Weights of a small GPT-style language model, trained from scratch on English Wikipedia: untied embeddings, a variant of SOAP for these matrices.
Each number is 500 + 40 x the weight over the matrix's rms, rounded and kept within 0 to 999. Layers, rows and columns count from 0. Numbers have three digits each.

# q: layer 7 attention query, 256x256, rms 0.0656, rows 17-51,144-178, columns 128-255
# k: layer 7 attention key, 128x256, rms 0.0644, rows 16-50, columns 128-255
q144:496544517515534511506475506518540498528465559444481504554474551489450455429530466482532628507464548575501602427607498459494495518445415518474492479427456530516510462580520455514505482559544623577513514467539484538470443457479491473526510488532475497518519439491501485506474544498555509491517495491478494458392454472525452487499480422539491535531498458428532432489481589504476485523517
k16:472476549533475503516527535505497528456492446529523509517487523529539519494511524520507486465544520505492491546510510486548513485487517461489505475521434484481459480482487546469482495518528521499493507515526441512476485519495497465478499524496483537476509521516510515523492453480538487533511467526455493554549484513493475478501466528522519524464462497466464464492537509470505518521497
q17:489524484544463500470503495487522569510531486472448490514455521541513525484465505471542517455515522542507492518552469480515480533521510524490394431536442488521453489436510488495504529457489551543492524458551518510532467462471463439499512548596487549461493469492610515491502480492472464505549462470514494412451460535471511404513476465468453541478511539407488462548462556469517485561500
q145:504455470551464536485541476569517597515516527467484529541452507573519479516505464446538560455502539498509529491557467485489476510481436485448465458579466460490413452434564468512516520504497569541483501490516543461533475481502562463501474535557459536491505517491556539471487501524507516539492452504487510491427459536495515416531488442460537560478515530487438501501454564479447455513516
k17:522478501462448485565483455470403491509546483529546493526553474481513514516533425478473483411485498477429517536504428506550492512541490457497479534545505489511476542530547499477497458464508460476489482461501518464476569489465486518457476475504488509521496526470523511510472568489508469416585480447461451488494503533464479493513464497449477482491464507493531478544505530480544508478493
q18:517485448479496549523583500447426482451529505591554530505530471478546530553521535568497512517475503478463579448454549562450508526518451499461533505546497392516457488478567460467507508461508457443473550452449495527471555552587477488528508511471478501482537541527459448431484532513492414475485416485517547560529425541530463537545488511440520486420519562542525443573484483497518514475484
q146:549482464475563523532498543483457520444505517599585525486557466450464492575520520560510505443494499507460520437441526562448509539479450548479512480492471440475433442464543459458566446406508447481494550450533517520463504533571447541515527481504486527552520501498511444457477492537493508468453494471517522520479484507518496552529467541461483482408505562519464498553518482514557509500478
k18:472486557464469492560477527523498550543499480437482508468540498552482500507447495459499486465498506528473457495490524512533486489521490569469519506558480490514534529548550523525496458487522514551528503520473436517532507513531530532462463531441493443538523483538510525471475513424489541523474476485501546523512463435456440530529526534466529493442483537508550525529498496490509530476543
q19:567533483503526466527456467559481530514526416466452511516524550518522480486577569466479448471485487507396514467467556504482454496508501483468556469538497538476437525496512517505523473526483454557520463475479490495475557461469527419503520447516526552429515457520521503475443514524575512441474428440508433456525487494460501492502484517457510519450458480611521533503535472543442427468471
q147:575492509482550434520510495514485525501509439446461486441527542477476499487557579485486439525517474486492486405467505550460469491432441515558550503496514538479446474495497459561523479559509440561557476426506501485501521427469495448470566456476510580409493451489540514494442455470600579448509464425517504479536485471504519525485445483436505492449495540616514511563533547617474455435466
k19:539479486528473480543479508496487481516529494483508528446480517487447519496496517515495469450567543553607473485492482579491442471487480503532550504517473514541520547539492505558474572480434434531430499520539470444541491431526495462420464504444530498527468551495409501542554490513448482536523483592486537557465520474476530445487482533496545537513520493521507526517596468548452517523506
q20:495499464519563462446531431492495541599466492516538477551484527523570554495447555523520524472427511473446474519468528480459554373549517403563574455566516506562540505495415553494399481457506552487476462466486459484468495458475584450518528551469548488594494499518451472476498500553545451562480474520524532510610470517489537461436543539508484488479481500556461530602468542508504481584593
q148:537477454567476451434564427506480576568494474570538434548516525512508535460438527464513496476455492458438434499467499485533477409536525478611550451575503499495539488430485540511419522489513542502509479512463455468478515500525557507510531520447501477573489466544442478447464556535491482570491469483511555514561510543485504450471556485515486516465530526529508525529448538511490439510576
k20:550513557501421538398572505486648502566472578497502451467580606546533510494472511471513529535474557459433374542511554547521501496523428497485474505507540494517550468512469528506444532482535509494468486491583548523557483507576513485515590553469539436509521476469499448515449472460531563514559498500613562502410504475550429465448485537573505500453456485513491475492449494535587474529558
q21:517477557455505528458489400578446491500577524558519495502409430472509464500547546505512468464468547499465577478501550509426475537576441558499501589547508560477505477531536476503553486478511481454508460498526570485563438512532460526520449489513529444491415467521452443524380489477447556480532521441467444530407442513411551548493518549468529517534476502539549501539521466449500553457434
q149:495513546483463434443506411524445533561541501568492484433407499487480462467570563464526478445421472500487575522520527497501466551507470585543520573526483489458498480496506472471572462522524473446497427451478549515556432558518495526501442490528485464482479458572470527558405487482487527496496469465463423474440497548435505552485566543522471514496494504549537556568452493466509515504414
k21:506460510515522528515616563515422519534442525474461529445454429443536525532560534501481433398461477545485569505518433496533449517484500599443489526557511510440398590472440405452449404540490546490464492456503471494541521573489502477493481493527509502535540519540464482617538486500517546477514517504503352521468541460462506442404497536520513498504409507534431516526483477458464496436469
q22:531479552429459512515555546540522531441477416436441503479460448471513492523546518432421597536462506491492476512519491450530481489497479513443502413507499452495482501525427540429494486487535501461528462418470479532575450563496529545591562414560529530473559510592517517501526450411444578476526492507466582424519428549479432536506529488454470440560418470487449356522531460432479424523527
q150:546524526470407453539561528550457537432484447486469488489450425489485515556560466428459525475449532499472539479488459402551448484508513487544504440469509480548469507513463488496512488513494445530527417420492496531541462546501496511558585434559528502475519544599530476521496444461475533491529526445469515445530413569486391475489537516442515482518485504484471456513480444520506422521512
k22:540488476459526545480591548538394465481533535531499498507526509485515474482483528441561538548556472513497587506500484504564453433519560445500542480501456506551415510501426491530468496528507461528500489337465478565500439494521530517450525416544575582475428500512426450474501479475570499547515503597552555559533436467531421521453479492420482455486486497490555484463512414472477534570545
q23:456517524382524494529559485573533459521555409512458473475529518511522464539422513482436487476496429551494517493547393472478465443478448445529541442551494461492503486529563519443511571524553461543490543563474446454418489470530502401512550498487406574435549544536508503596585498597579544350591477488480523514448530418472522480477480460567497488510486481572408472445533455419558526479552
q151:462410585456508499533563523493548516520545432522457513513471510508414469532484506513456460424451408513520533522521442483454490475507474456535546416467495482522505448477543566487575589480530442531573558523416523503511507431496516450440540448470468548463502574528431469568540522549514529387481510474457535448441528497477533474523488471519533509485474504537456538460481463395554476493498
k23:552501537515394577510574447553544400488475461575539489539472490540504545498492497471473470396464475529441485487493491536455489506459450470495538456511452448621502465446543555463553583535450507519516492518460571384501560601481422445498532529576453526497504546482476524446526528554502515508523554566459466508515592511466499386450498492533481518536533582494502492451562521489487447498504
q24:532483530478528436486496522504392536455498484454492594501452573537554495389450520562547495574526446481599510574447459520437460531467462557470537528580497415552581532419493532454524478516480531442591562471480522606499467419496563531535577609405559467595490513433444592580517547558546530442439467442490428574435459512529442447573540445431419471496502537405449560448480616516470455485551
q152:485496544505445432520516452496434524455444505506520554517485558520545519449462510473513505538486454440535520521475470511464508482469434531425500499504470422471586510489551507504484443538479536450586493465500473545506474499501564492534497557450510480537528544472476509557497543526548575447472483483487457575479475481553476470519542487457470475501476518453496576452503641518451461445518
k24:502500507442525487527489509453554569545554512418528469500405497508428490428451532549487475510463498528565495452498538575451561492580456483496482532553534416492516517469540509531475367502546526366562587449558480457418425520517522461470566517450526499513489497516503550498441518543516507477457472556467404578388480493610542452523506472476467469485466451476460515474386584469515515520556
q25:492521448490448544480518490629487480527518517525473455494457469518441486502462500511503496504559478516478466541504541505501532527382498483456511480509495456452489598472524470480539537522480454471511504459539571539505536503494486432538534566468482457481550399422546508512524451536476432451462440508459509467506429530443496519430511516495557445549517478555567477466542512503539594462511
q153:443449539492526596506469524570454497520532505509497475457458499471414522534443497444491532489542487524455464508543577508485508527407491481480473500541478491455506518512507552442527532521461494523473457454528583570516554543436500423564570560524458399537508437447543485521554513541493522400532510463465474484484469503512499548492463519510523448595526550530479499455531524470518567437517
k25:460457535545503549604492543469461447519456470470568516483438485574501548512459543477483474409534475509546554505458498494443495495523535480457487486467600511481481559527502479496460469475435450491540487423444478491480477428494479394504527535529516584427541374469459467545523490514492542541449472501550528550438537552461491425584436557505540490601591535514520467459475466545496516494511
q26:524527496566477481464506514567490483591481435368549429544440570459574338514495547557485473599420444448493520494533481453482453450487498450498483521530531482428439548476444549466597514540576464509490534494499446430482460494442552454499526515486515537492535477425482521449478486535514562487483388573467501436476362487465533455492522521624532500405554501485486498480475530452411454433536
q154:516545502558495465486494502509475522547478435424494461517463550465575432505511537528458493591489524500517501525544540500515476434488499425495509502521547486394486550508471523476509503548586510490441514491480442450459452515497583462486532473487518557471494505438499531493458502506523500531472450555437513468488450488504524493417478532546526456473548487477469540493490502523412486465508
k26:529501461537492537583511486445504488460494512531571554493485498523484463511572492482518485637503519460442434472528484446454487436501465459472554478509458561438449508507560470547447522497527490392490470570523612447480494504492507428545492537473438458442442507448463496490455479489528479509478422572483463432404499505475504517490530538514609558544566488489517533450507513514456405518473
q27:547444538501483574448497567580489465576567474491522531531538451452515398533509449504549492528422504513569538452444464519455446542452486498507523512421474558433486535519610446491483561552458486571536453585486604559465520509474497522523516452525581538535526466515560453433437512511490545469433468475561558560502505464480483583516500525514539400494556521534633480461553501447481484488500
q155:543519522477472533470495528514517427582546486504489519508531522494523478537512507561536504536450488487528548438405496543458445498495503483510484471476493524416447579548527460509474575512456475563521475522474574495486491502558532521526498453514577546547525522530522499403469457494467537523440448539548538543529476481490523591472494545484578468504584561550625471471433470476469539504498
k27:507470533495576490423462516505462510489481430374465526481497410500620500520567558472448473457581423515521485412572532425489440492452502477553493398515475568431517516482518515549464496529485505543548478580459576584487567498461507431465528482558538583572525519521471483504469526499404554471424480492476479575504543499527514614598484520568430522533496527576543531480449496487474460547498
q28:549556422494511563458529436536533501582455546486468607555492539561547435477405487556568584441543417538562495465472428527503594461475480561504467555463493577467584507434601511501485532485559503474497495486463460476454497465540472466499545506505474444564480454480441524463478526508489463538471547478501573534523551534547480502580498567598485572497544585517523473479536546539536466487527
q156:552570382498522559446517497535529578542490498451458586545547496557509469458474524490551569451526515541487491462553448561566590507494480548461492561476485529448511480415544503508473566478570491493471496485467500527465475432489485440453564511503440463505478447498514551471532484480463472516488531502503508494494526559508490517611492489546496583503497565504506477487534578520515544498563
k28:524543409473590480426433446471459500428502455512479474517554435529499449446441558535509581361514505491466449481501500467506481483575457483501523591494506518459488527552518564532442538541463513488476429513604517467509526477505500426433509489507470493537525455494524468457545512561480533449514459491547460508582469534565496505483485395584473526570578473409517571434450529550512461406571
q29:525503502501508489473429507454483455470467449547518525513458523450535554484500534468522480504466462474540499421528528530421461484495472514495463464491446503593393518501438526487564524539470486503479479520445571523469440534491450441492503527446527467558570425513486521609566516467452474517381539509471509509544596534465502471563556429447516559544461467440449420559483535508576496430527
q157:556539507443527528458461486473514514498484467519442486494437529493453544486491542494487526498504464470557483428533539514403483541488445494467481451492447490554411514512427507505556470578488514462393476450478541520458427532484516452514566526498486469458574438521518531578568494463539526467447514514495506471516514569447507472501627457424482514543454504491460445537462505532530500459505
k29:491575627467507461401470492536445557495509535488429462432531468498361501443441536510525555499469446500512532495529496540441460438546424564455526465530489475543465604497484575515545435549503437471520494508555527442447495555506516412488481533536499544523455476529476459506534498476488525494448448441468493547515471515510437542510480515438461489428493514530493458559554458500559485489529
q30:513492412441560539538558480569551481553518428476522547504496484485407453531489514482543451485554512483482544565592474498540491499459389497512506445479442453532471479519517477433567532447414472519517525490521573454592451569549482458496453549466442560514531512437429552419448476475448513412443509504505424413429429449458443545505562455504454569471554613506493456507505567402543433533525
q158:536484458432599558499558459611559449565487396472494537576460473538406464572524492469504486460532521531519553516548497533527499501470408429500487447507485486536482487505538479487527528443470508508471570558493598440556453530576558454445482565485489508483504513449403597438503483524491516480479499535548438477505484480468481515471557494478454574534563622491517544513481616505504508498541
k30:539495500560593592560574506551483541505551346447555484501448458516435462505442421502483515419569500509441501485513464591567504485483493524455526483502556470502475449576557519503461444563428543554481518488415480419503482477479540426545434452591479541514507495431466445509499504590512526504449470582508429499461457481486493539445529508504507468434471547573521488493502560542455493500499
q31:540485533508457516496465515405507498552455448516453475514468493478525500423521465483497530482435506480465535529494555422518493527489513520469495447456483473564524516541565559454460493582479490509538470475437465504470475488499587532447458564527534554518516438530444483524467533515471453490539490470395513505531474432516445506510492460538495433499493547477478473489462441480492456506512
q159:463465523493470504464449559454496436555491402496437465579482525510470518482453463462540555485439570553473529451487480500496512550520477471396481524478539479534523496549547533429463477486525572562479503511483487465494493516510548491467539534541573509499568460557497483513533483543480459480496541501473480522524435437519471486518459472468498479534525526499480466468447431477514495489486
k31:522499459498466538565428460479500415515559567507564500532447564504528493552497515459477484543504524507496648493476475445521513443530517461501438571484459531533439451501514494510456493502569545588479517495529537531460462508532459553411456476478490543465513531509531451487472469500542523370578451525505489482442485488536401471408509518515543514499484432450462531541450485415445481605517
q32:547515518470500480465523532525491538484509527520491476483509474469508525514495507486467496501477546503501474508509455505506467516511510485522475503465497510482527540496530489531499439494504486481516507493540496507505495511482518483505510493520481493489469485528473523502492491524472499506492513506486510467433492529498480509493507525503505505509536480536514495492490524474520491532507
q160:503484507469503548528520515460489481484480494511495478500514513528493521526533483478470480490466475495505508519523487503458508510461478508496480492526496507492492522463515494485471476536531528526460461502486525513523474506474530476511481494513482533497517466502519478474526493497521505514553519478547463493494548499515485448503507497491468471537466515510523480519490494535475510470488
k32:520496487507503476477480511513530508506502510490521502500485505500497513494499475529517487528500495497506493488501510513514507489503495504511512510515518521495497507522472526489521513489488491522524520511492458492503512485519466507488516505469520498501511518499486491507522497492497467517465473503479505520530485495491501499493502497512494521467514522498520507520491498511518518480494
q33:520509481504527525501467497491532496517507462492489525501512551514523503505498494511520514508501540487509495497481498465492513505497519482448497501492506496520507507482499523495487506512526465490502493500533493547476478507504490498463495527522479519485516493484512508507501519496493500540478463469472497524500505477471516510460480500492526524510499498464467494486471480498470501514524
q161:467517502552502471490505520550503470492524476455509491496513491493522496489535495501527503510503512498500484476481505513514512501504533467531471478501506503494527528516528537501528535458526479518517531516475499494482501477500508529540498502501502519504460501506471478506475469516471475493484484518461552511494497506501472497492487512507516530475490498488473516504474486523499533512485
k33:496507539514506530469509492498489489474502512499505510508508505485500499512493496496503501452494485498480470505477495478486501480504474475506516507508506486489486477518483461502510490513508516493512484496513461502507494484482504514492499497492506511505511482500500528487516500506504520497529481498493502481521478533507507496529504469501507485494512484496510499507506500493479501483510
q34:498498477468536536519487512473512518538489516506481487514530521519497516506510465515506500477492478495485496505470521501497518464473482506496483466532520504457472528528496491481517516498486530523502491520473493466501516493472515493477488525523511487514515496491520506490496507486529505484513507541473504471508478535525549520514512471479491484524477465512511471528540493509505513506489
q162:514523513508475540497499526497460488495496516521510478480507514505508508491507537495477512462510492479505466503526470494483518509492499481520478528518505518559534510472512487482512501457478489503476482514527495500493487526481511480484466514523478525494543484507513487483538493530490502525553534511539509496506500489508522520520492522494486525535449508511477516511477487479546538536508
k34:504491494486523484475521515485482511520496511490516499512492496482498479478535492515496502499520515523522515500509491477502496493513494508494509483500531509479508479483507522491509502501505492488525484521509543501472498497493476521510497488479512493505484522505491488476519491489489503525482502499491495497500458480496484482487498506484520490491488529490500508505470477526484483491486
q35:458528507498502489493491504530501526510534491479482510515493459500478521536456526505506455491515449508514519507478511526512489516474532527494509512482533496525502506537521521483484489483495462481477529520492512496543511515501515499487497459493471562514492500499477530495487487458492499498513548490501504515513497511510535492496501519526508511466532516501527460521530493457493499503547
q163:564525469477514497496514504518512490514482531449469529515514496481485506523492502489496484495497510494512522527502530509505480456471524493482514484470496505529517519455514481479493519508509508496518489517480491499516537499504531526474529493463496499490513502485501528489463499472501442536493514482481553493519454526473478514514501511501512488521479465502527504498553507529456510506508
k35:496497529528494497484496476482481473496561496517491503511503538514492500497513496473516502478502505481486492503500458497471539515505472487505482521509489498485479471499491454516486463492559493516489489488498501502474481498484524495521523504525525525498501488487515504497487498499509519505526519485530478478494522510516517518511480492491499504544497506517479517478503491496530508536487
q36:477536498490484503500507506508484530512513476505490476514484462540470523535447498486482471498515448480520520509481504485493504513503518492494497492493483488527520507538502498485490511491503475493489526499501521489519502502485519488496501500537514551498513477508521528498500475507512472526542540482518527471524472513498486508485507537529481508485493525523523490510501530485491547553522
q164:541524482484527519518483465510521478498491514488467499483489538525484503505499500491558556486486506509506536494523511462487504494513500489518527494484528522509511526459500523485487525480515483509460476503499482500517516513526481516456499505481521502525513500509494509517471500518465471486521486542511521515526463496539485514494530501489508520504474503491466480496500508532498502472523
k36:463484523529510499471503493492478512481525477506506514510507511495519497508531502492507509484522507503487486487497486471487516524467478503517476549495499487461487469515469489501515480513513526495520502504500515512465504483472505475515517477487495477499519489505526517508462477485516527484492506475500490481479496499491495520500489498506498497485499478515504510515484487485523495528479
q37:494483509531494465522527478494485464484497498529505499493504523517499506452516473468507543504547527493506482502498475524517482496475462518535475520520479527461469512521478454501517489502481530541527501505513491468502508487513509485514478501502519469499560511467502476474488481504518506488493505511492473501510463516521469523502494514485462513546515489502497460479474504517512484485503
q165:462478469515495497518450455492480510461544479516516503492521496517489522477524501525472480488526492478478467521472461503517470496511491487503444503516505449459511486525455515542447505503473507518537535484527551506481498511477500513486469502487508483528488529483501501523482492471522530513516510483504473479503531511506569504505478524505464496520523530506534539491488516431499464507506
k37:523484517513506480469511513481532500502493504487517485481475503510538494519524486514478501528504496497504509496506509518512477485515521503483503483491492516515500478502491518523526505490478519506494491490488499466487489511526505526530484533486500510522503509503494473501523500526516486484453460488509502509504517490494502465494507490493510482483536489510483521473517507521485515497506
q38:497526484487500490451498497498496509462523486473473486491459508517528490550441512499515457500494470501497501503489500492495479477558514490483516486513506508541480545527546530496453519485517497514492514479500517515552515528503493500528512512510500541539500473488502518511511491519526543497515531502526523483531547504499486496487537511511476527467494502510484494508536488476469481523504
q166:534531482494506478467520544527554484514418566471514527526523531508458520502449518527510505529479552496506529458507555502516510474538503491489518459491523533505504504494507538467528495467528458506484498505478479511484525508521479548525554525499514524524518518539502520471483512478521462507505497511487551488464483473471509524475524503508534478443504486498511464529531498506531521511500
k38:485485513487517510541496499509492501508505496496487529497492495476495473490506483468510525492477495510499498522532478511527482526499481504501499506464489501509512488509507492472513492506503507462497495507516461522490513473487504461490477482490498476488485492504481517512501510479468473509522504503509453498497471485466488496507506513478508517508512516514510481516504506489483484508488
q39:526468507507493489526501493493476515458468508507499506478523511495477516469549509504493541507501537486471499495510485551481512503464459515522490494498498506463458479518489411527526461512477519531541519488537473500496493481454525491523482495488512481486487493479477485491501479492517489492517503500486472541490500507528495514528483503470485496528501473505472491464492498524553489478489
q167:511478544495487491533490518490487465491518520549531480448536497494496489488532501499507495519493489505479460528484476529468472464496497505508449530488506474470515467508495492523464493488444508489538526485498508498455467495482456489512521517480522510510497481505489455516490475498551510504518490504522453504484547506470538513519465528469504533549522499444487525527486495469529470470521
k39:501524513530518486474500505494495505504463516511537509510480507511521495500505522510493491504513533480505499489502517499510524489494493490497506500501494514507504509510499506512523523522501511498490469518477490479478501536531497544483496494488505505515518531508495491512484503513492477503494453552490530522546510498508507482505495505541520473508508497464482514489512491501482501484498
q40:513457487492474489511481503503489492507509506531500548468535489493458506484510519498478538504491502499516470521488472534514525518490476495490476516493549485485504493508467504504520481504512520518554505476530481474445483479504498493518477508484503469500480492499507480512489504500543500472474501477465444535457490493509528528490473504478474509511518517490488502493509528519529489495470
q168:458452501505503493542497489517482490485475489545488507469518496494494508479520478493520499488501514500503465528513475530486507521449477491493476514516480476498514492503505446528513485486474557518517492548521518526497502512468479485522488515525505501491512497473482494510505479459512498490516549514482436504506511503499496512533458476448473519502507477466505514532442475509539478494514
k40:530521519488513465488528519478478504480507513487517491516505494504507507515504505520489489522525508524501496478508513502489513473459508512489506515491479520490508484493488527495509486517498488506467482502482497495483498515499473514511496498506522498502499527510499492483470503517502482494474482502506548506540500501498498524529495516535507490507504498486485506485526484511515507479494
q41:536479475514478496521497526478502524493500490515495513464520488483474506506493518500466537532501496526485448489523527524484488544456482480483477478501548477482482498505455508515511501515493505524530500514517508504471507479525504486511523484498529439434472490513506487513472493478554488468505516479501479513450506510498496499512447520479483494524492506518507494478496494523552487479487
q169:473457508487471498513501466531461547491498499515472505452515497530503483465498507472478540475526505516518451557513410555470509568470457526519469531527465488507454505531510476492510497493474555510532510505524512484473510463459520492524472499528490502472530503468506493515552492506507545488470512476489421497488487486527518507519444500442511493537509514477512494518477489482487474505442
k41:496516523491518501506517504479476473486529503517516488508507503518495525501521518480470479504518513519472494485515488528503542477479485520480474502505490515491523472493516512498492478494482494528476488468511523487505499520517501507501522520520510504520502499495504491479504493515505502496501489517503520505520534503495515517517490498534506490500493501510485514495526490523501511471503
q42:493477536511490518540496511532499518486516473487478519485530470506475524452508488482472528493524524515478484505492494506480481505486501492492504528477490487463509450527490475522533497492511514530566505488494465508479491478508468505510483519504486455451508506517491536479490497487560451488501527474458458516475455490492523492502469539461511506546499519525491495462517534487484488476506
q170:528491526527492518531484475548490526525521496504485526507528503471507490458534460477494480477513482495485488567503475502470459523494479491487470474481481474501470476553534470542508494541487524524531498512521502502500488507507529492506472485544481509519523519476512528500508502508491509486528502464482532476504486521499530482535457506489493483518460487504488463463477538491464403517484
k42:488515512483530497514521513483502493483509525540502491477501471497492502508531541451460473526522517533502502490525520498509528504471487526481493509499485510486513507509500516475523509503497520507486488521508487519517506519509492484490487491534528489480503501481490501498509488512501475517490507506485509532530492495512507534542477507524514485495517502448504496478537517494513515486503
q43:504459473490515529457498479472464525473488527473510492467470476506534499474517524511556501470490484466513478517459501460491485488549509499515476494525485500508511521489491476523504529472510512496512514522472509512485530523522535461492498504534489502504477536469504496498551522522489539512463427522484482480478487503499510512526486491536487475475507523451517513453494479482505492539470
q171:524474522505491489523484549489500500499512503504487497503430530478523531495472479508478522475502505535466499482545527529498547514435498504494515496504497529558488512499531453517502512485516483508536484493498549538440529510510521455478512494530484510467502464458491511488538476488494497515527475507497456481507520529511486509496476475510479504475503484477502495551539520518532540481491
k43:507486511531474500484514491501461500483504514477496500514525508513479522512453461530529485482488511474499492476435476552506534522501474514527486527503528486490496485526510504527506472482513461521513525441507521436514515473445464504518521513473504509513516501496531516500481517498498498460522524524516507470473523495513513482450505474476508503520483482524482522530487530493475487475512
q44:526465501519492501532466506505463509498488476520466520469523503455455510468505509485508505473521516556498504461525506475453493522521470456521513498491499498484508485499505474510505480501472534558523524512511519489498507478533512535492487519508475454486477534525523517525492494496534494486479542471489484520459464493489490501476446491455490524534494538499498477484518537501489476487488
q172:501479497492530495485477502538495513510546470515436540500526479517483473492516505471520524495502512548498461528524449475485502525516441480487482446531511522503468475485514479463482539498521555534533502503522524472512520466540527496499476500569488480478481491489500494513517513501519514478502468469471481493468521514489535496498454520454497519481470493527489465486495534525497481488525
k44:538469527499492497483533489483445466466542508562518485496506479498497518535479475486490484511552505551475495470481500516482529514485437525512450536501514486451527527516542525485527465502527469501543496484545489492467518515467467533485520505490529509548522485451521533514457484509524503485502523483498489501508532508511512521501468483487497482528520479460482495508510488510531470505494
q45:492488513495492489499501508527507533511497517536463468505507502503481505486474502454455520528499483538535446495512535558472468528472490532478490515489534508529515522502474496441477537489519492506522511547503502548470480461440441481535504511491489468498509471542529528463495488479513483438524553460498486472502470535510493472548467498487548528497521516505488491514516494462477476484489
q173:519548490532482493536518448468518538464489495497496537511561460510524498500483510475505521554488518442551553516436533475512478466517498505515493469465546503452495515520500579500479545506524498463496499475498523546537493485482482477516519514482505501532505482537520522541461519524481458514448520499521484466506466524502462478485497507492545516472502491492491455531464510478486490492513
k45:513556488513533493495463525514473511562481481521475519468460559485493497519511479490464502488492506521494539489556580540477567465444498494505509492504494545490516487501508487521495502546527534458468508467490504505486485493541539511534521500512496460563511492480479502496496483522497491535487461518452563511525485508528493516495509472537518482509483506488472526480516492532509519504501
q46:552483498449499489501475531498462485512471480485495493474563487476445546484507506499510494485478551530504483459524527543497499496511472466498521530481509504485506490518527497524526457489475512569541517502525545465464513499553521515490484523461509475497494510486444466512469506517515543530454508458491462548455545459510523525497474548470503511514443518532513476517529497481511494471525
q174:511517526460470465473458541517456511521495491534497540447506461468507525484530529498517463507486492537438502489516446530494494508523475514534517497546463482478521468466510493485497464527494494509506477489509522450505507487520498488497514506483545473446485492535459458529473484457525516493516542476474439531488544512519522559487456531445481492502471479541493472521530462514528519487484
k46:528441463491516507518490512497528483461527451541492497527478499500538510530539490505502488501518504528496489529514453490479481500484526496467512492486496492496476489513506496457508501510509544505545476548485487506476486545499523506492508533507495495498511472483493529471482497532518495476479470491519490488529503505484486433501455498523499506504477506477493503487531535523518476527491
q47:511544495449536495467504516462494504486494480488515452504509540507531553520469549535500494538465522446525452499521535553532525474474505514484516498493504536482495540492503530506538513465521518488530547525561529524474482510491458505500534490473506499518477488514520489521485484517521504462480486517478505487507542537505493501496554543505528513507496507453464426519549546489521518488501
q175:505558468461477472459543520480546448488515504510500455538532539522535521507446509496528513546509531538507506458549563536495537482523522515497513524496473525530497522504534508481474488486514509562482517502586506493440448529516459513495550533472553507529495451506559449508460488489473487478507449566482487500461548524546422463489556479491535525471489453434494464597498548502528539464540
k47:493538529479491489447470508480473469420541473478491498538514522521535536498488519514502474518528485450518470467437488444490480459463509493509499509497503490491510477501489521488506452525510541456475508493537510482525480476494483494497501517491452534492486501504542532508462471503510500515477480512519533498483514490512518472478496503518476496504487478549489478490521500524529544521456
q48:517528448543530496493427527500503453516446449500439496481497489475490510472535511495529512488472467499528534487551515510506444540499484505549510464477463504550512486552533500470570475483481527490517508510463517508530497452451507548471454503489493450486524525471489501508502511467500537487517508476497477508481523459540486529488503453518443516546451478547516497445534523500531461563517
q176:516474423525473485482460505478490481500503502510488492480495507486449509494535511544517454521473468435503515505480494440514476468487500552557500485461530505497514493512503513495516491507487474438537480497427516529529499505468466542457504465460507518576469492479498540483539530472475498493522526464466468484538519503462476508464548464502487511550548444517515512476526475517495467570485
k48:536545493454511512542507468538515472513475478475474516536526527493382459475528437519575572539491471448543628470499489530554554479457449502528504566513492555522523551519569493511492489551569565440526473472504518480494511544497491514514516519536462551537473514524451487583529556489546545481524520478442530553499473486557528522488527420468484472519478497495518533494453491472490454424484
q49:520536467518525519461553471488547541471467492462517497493455515531546508540519536567501517514551443448526462525471518449477501474458515488514490490519467546484473503406472528556500517497522501465444488538498447464486481500494506479479509459526521488460522528513519494461524482460469496473490494510549559456488506501502492465493580543577537493481529529469477482479472531518514456504476
q177:485553493490531502518587515485449523479442519486520540519470505548504480496456596540500527553547471438530479491444527505496520468471508538507516498487493490476482509434427536533510530505506477477509491521466448466472496515481528490468505457542515478514526539565504546497528489485481499484458530502583528494514465502551523462497607558562512487513511532497512507501471489508460498489440
k49:488556510534514464597539477545468521505532509499489488485551457506527468423478464514529500428467577403531505525469421411487460509535496529457537440556482514500422454467529503545503472505517512466479493502540421483495560519482560501443508447489452523495463476526528493512506550490499440452496446572504485514568477498425464476505553503462550554478461498529504469497524532538450493501485
q50:508502481545516569487458488470511492529524475557533536502525444466457460499571481513568522476542466528512573532504495511533517533471492553520497517497496509529492435501549471506504435479556497483518514463508498472547557453495427522504486484519417441516478515483485495496540518521540446485593501440427542463435524515558496556485467460465548493507614548498448560486464524490529489462441
q178:523515446547514543503476471508503528458461469518532543542469475484496478507528487571562557495483417490488567542498491469466463500546527441461508466478487556493495452515555518456541505511518375441438526478511527473524483445482500525458482475505464520505448490496480481478503504559509422497560468445413541452454491494515458552490487449492511506478581528471469540492536525495487461509496
k50:554464512478606518386426520496517470498533474525485482503543522526581524508580496491486533478483587579445505428514545529379527518505492539472461464492487449413473428531559450443604492473462516520442494457550473522445489487478527565486495522497479525497535500519509509475459543551517521397494463437501467540516516546487422503492462493479532521522423486500398475532600497561585469527446
q51:469427477549565487521549503422515555562441486433440506558510476463531492605583530451596462484443513489485444450514495509529417519509495464459522525442515550459512532422506497497549443513587553482538518509497521546485508511460563517474475574487509445455451525487505513532474531463490510440425499438484419471478517434533393531558475468423561531492464532532566508515423537506522479488488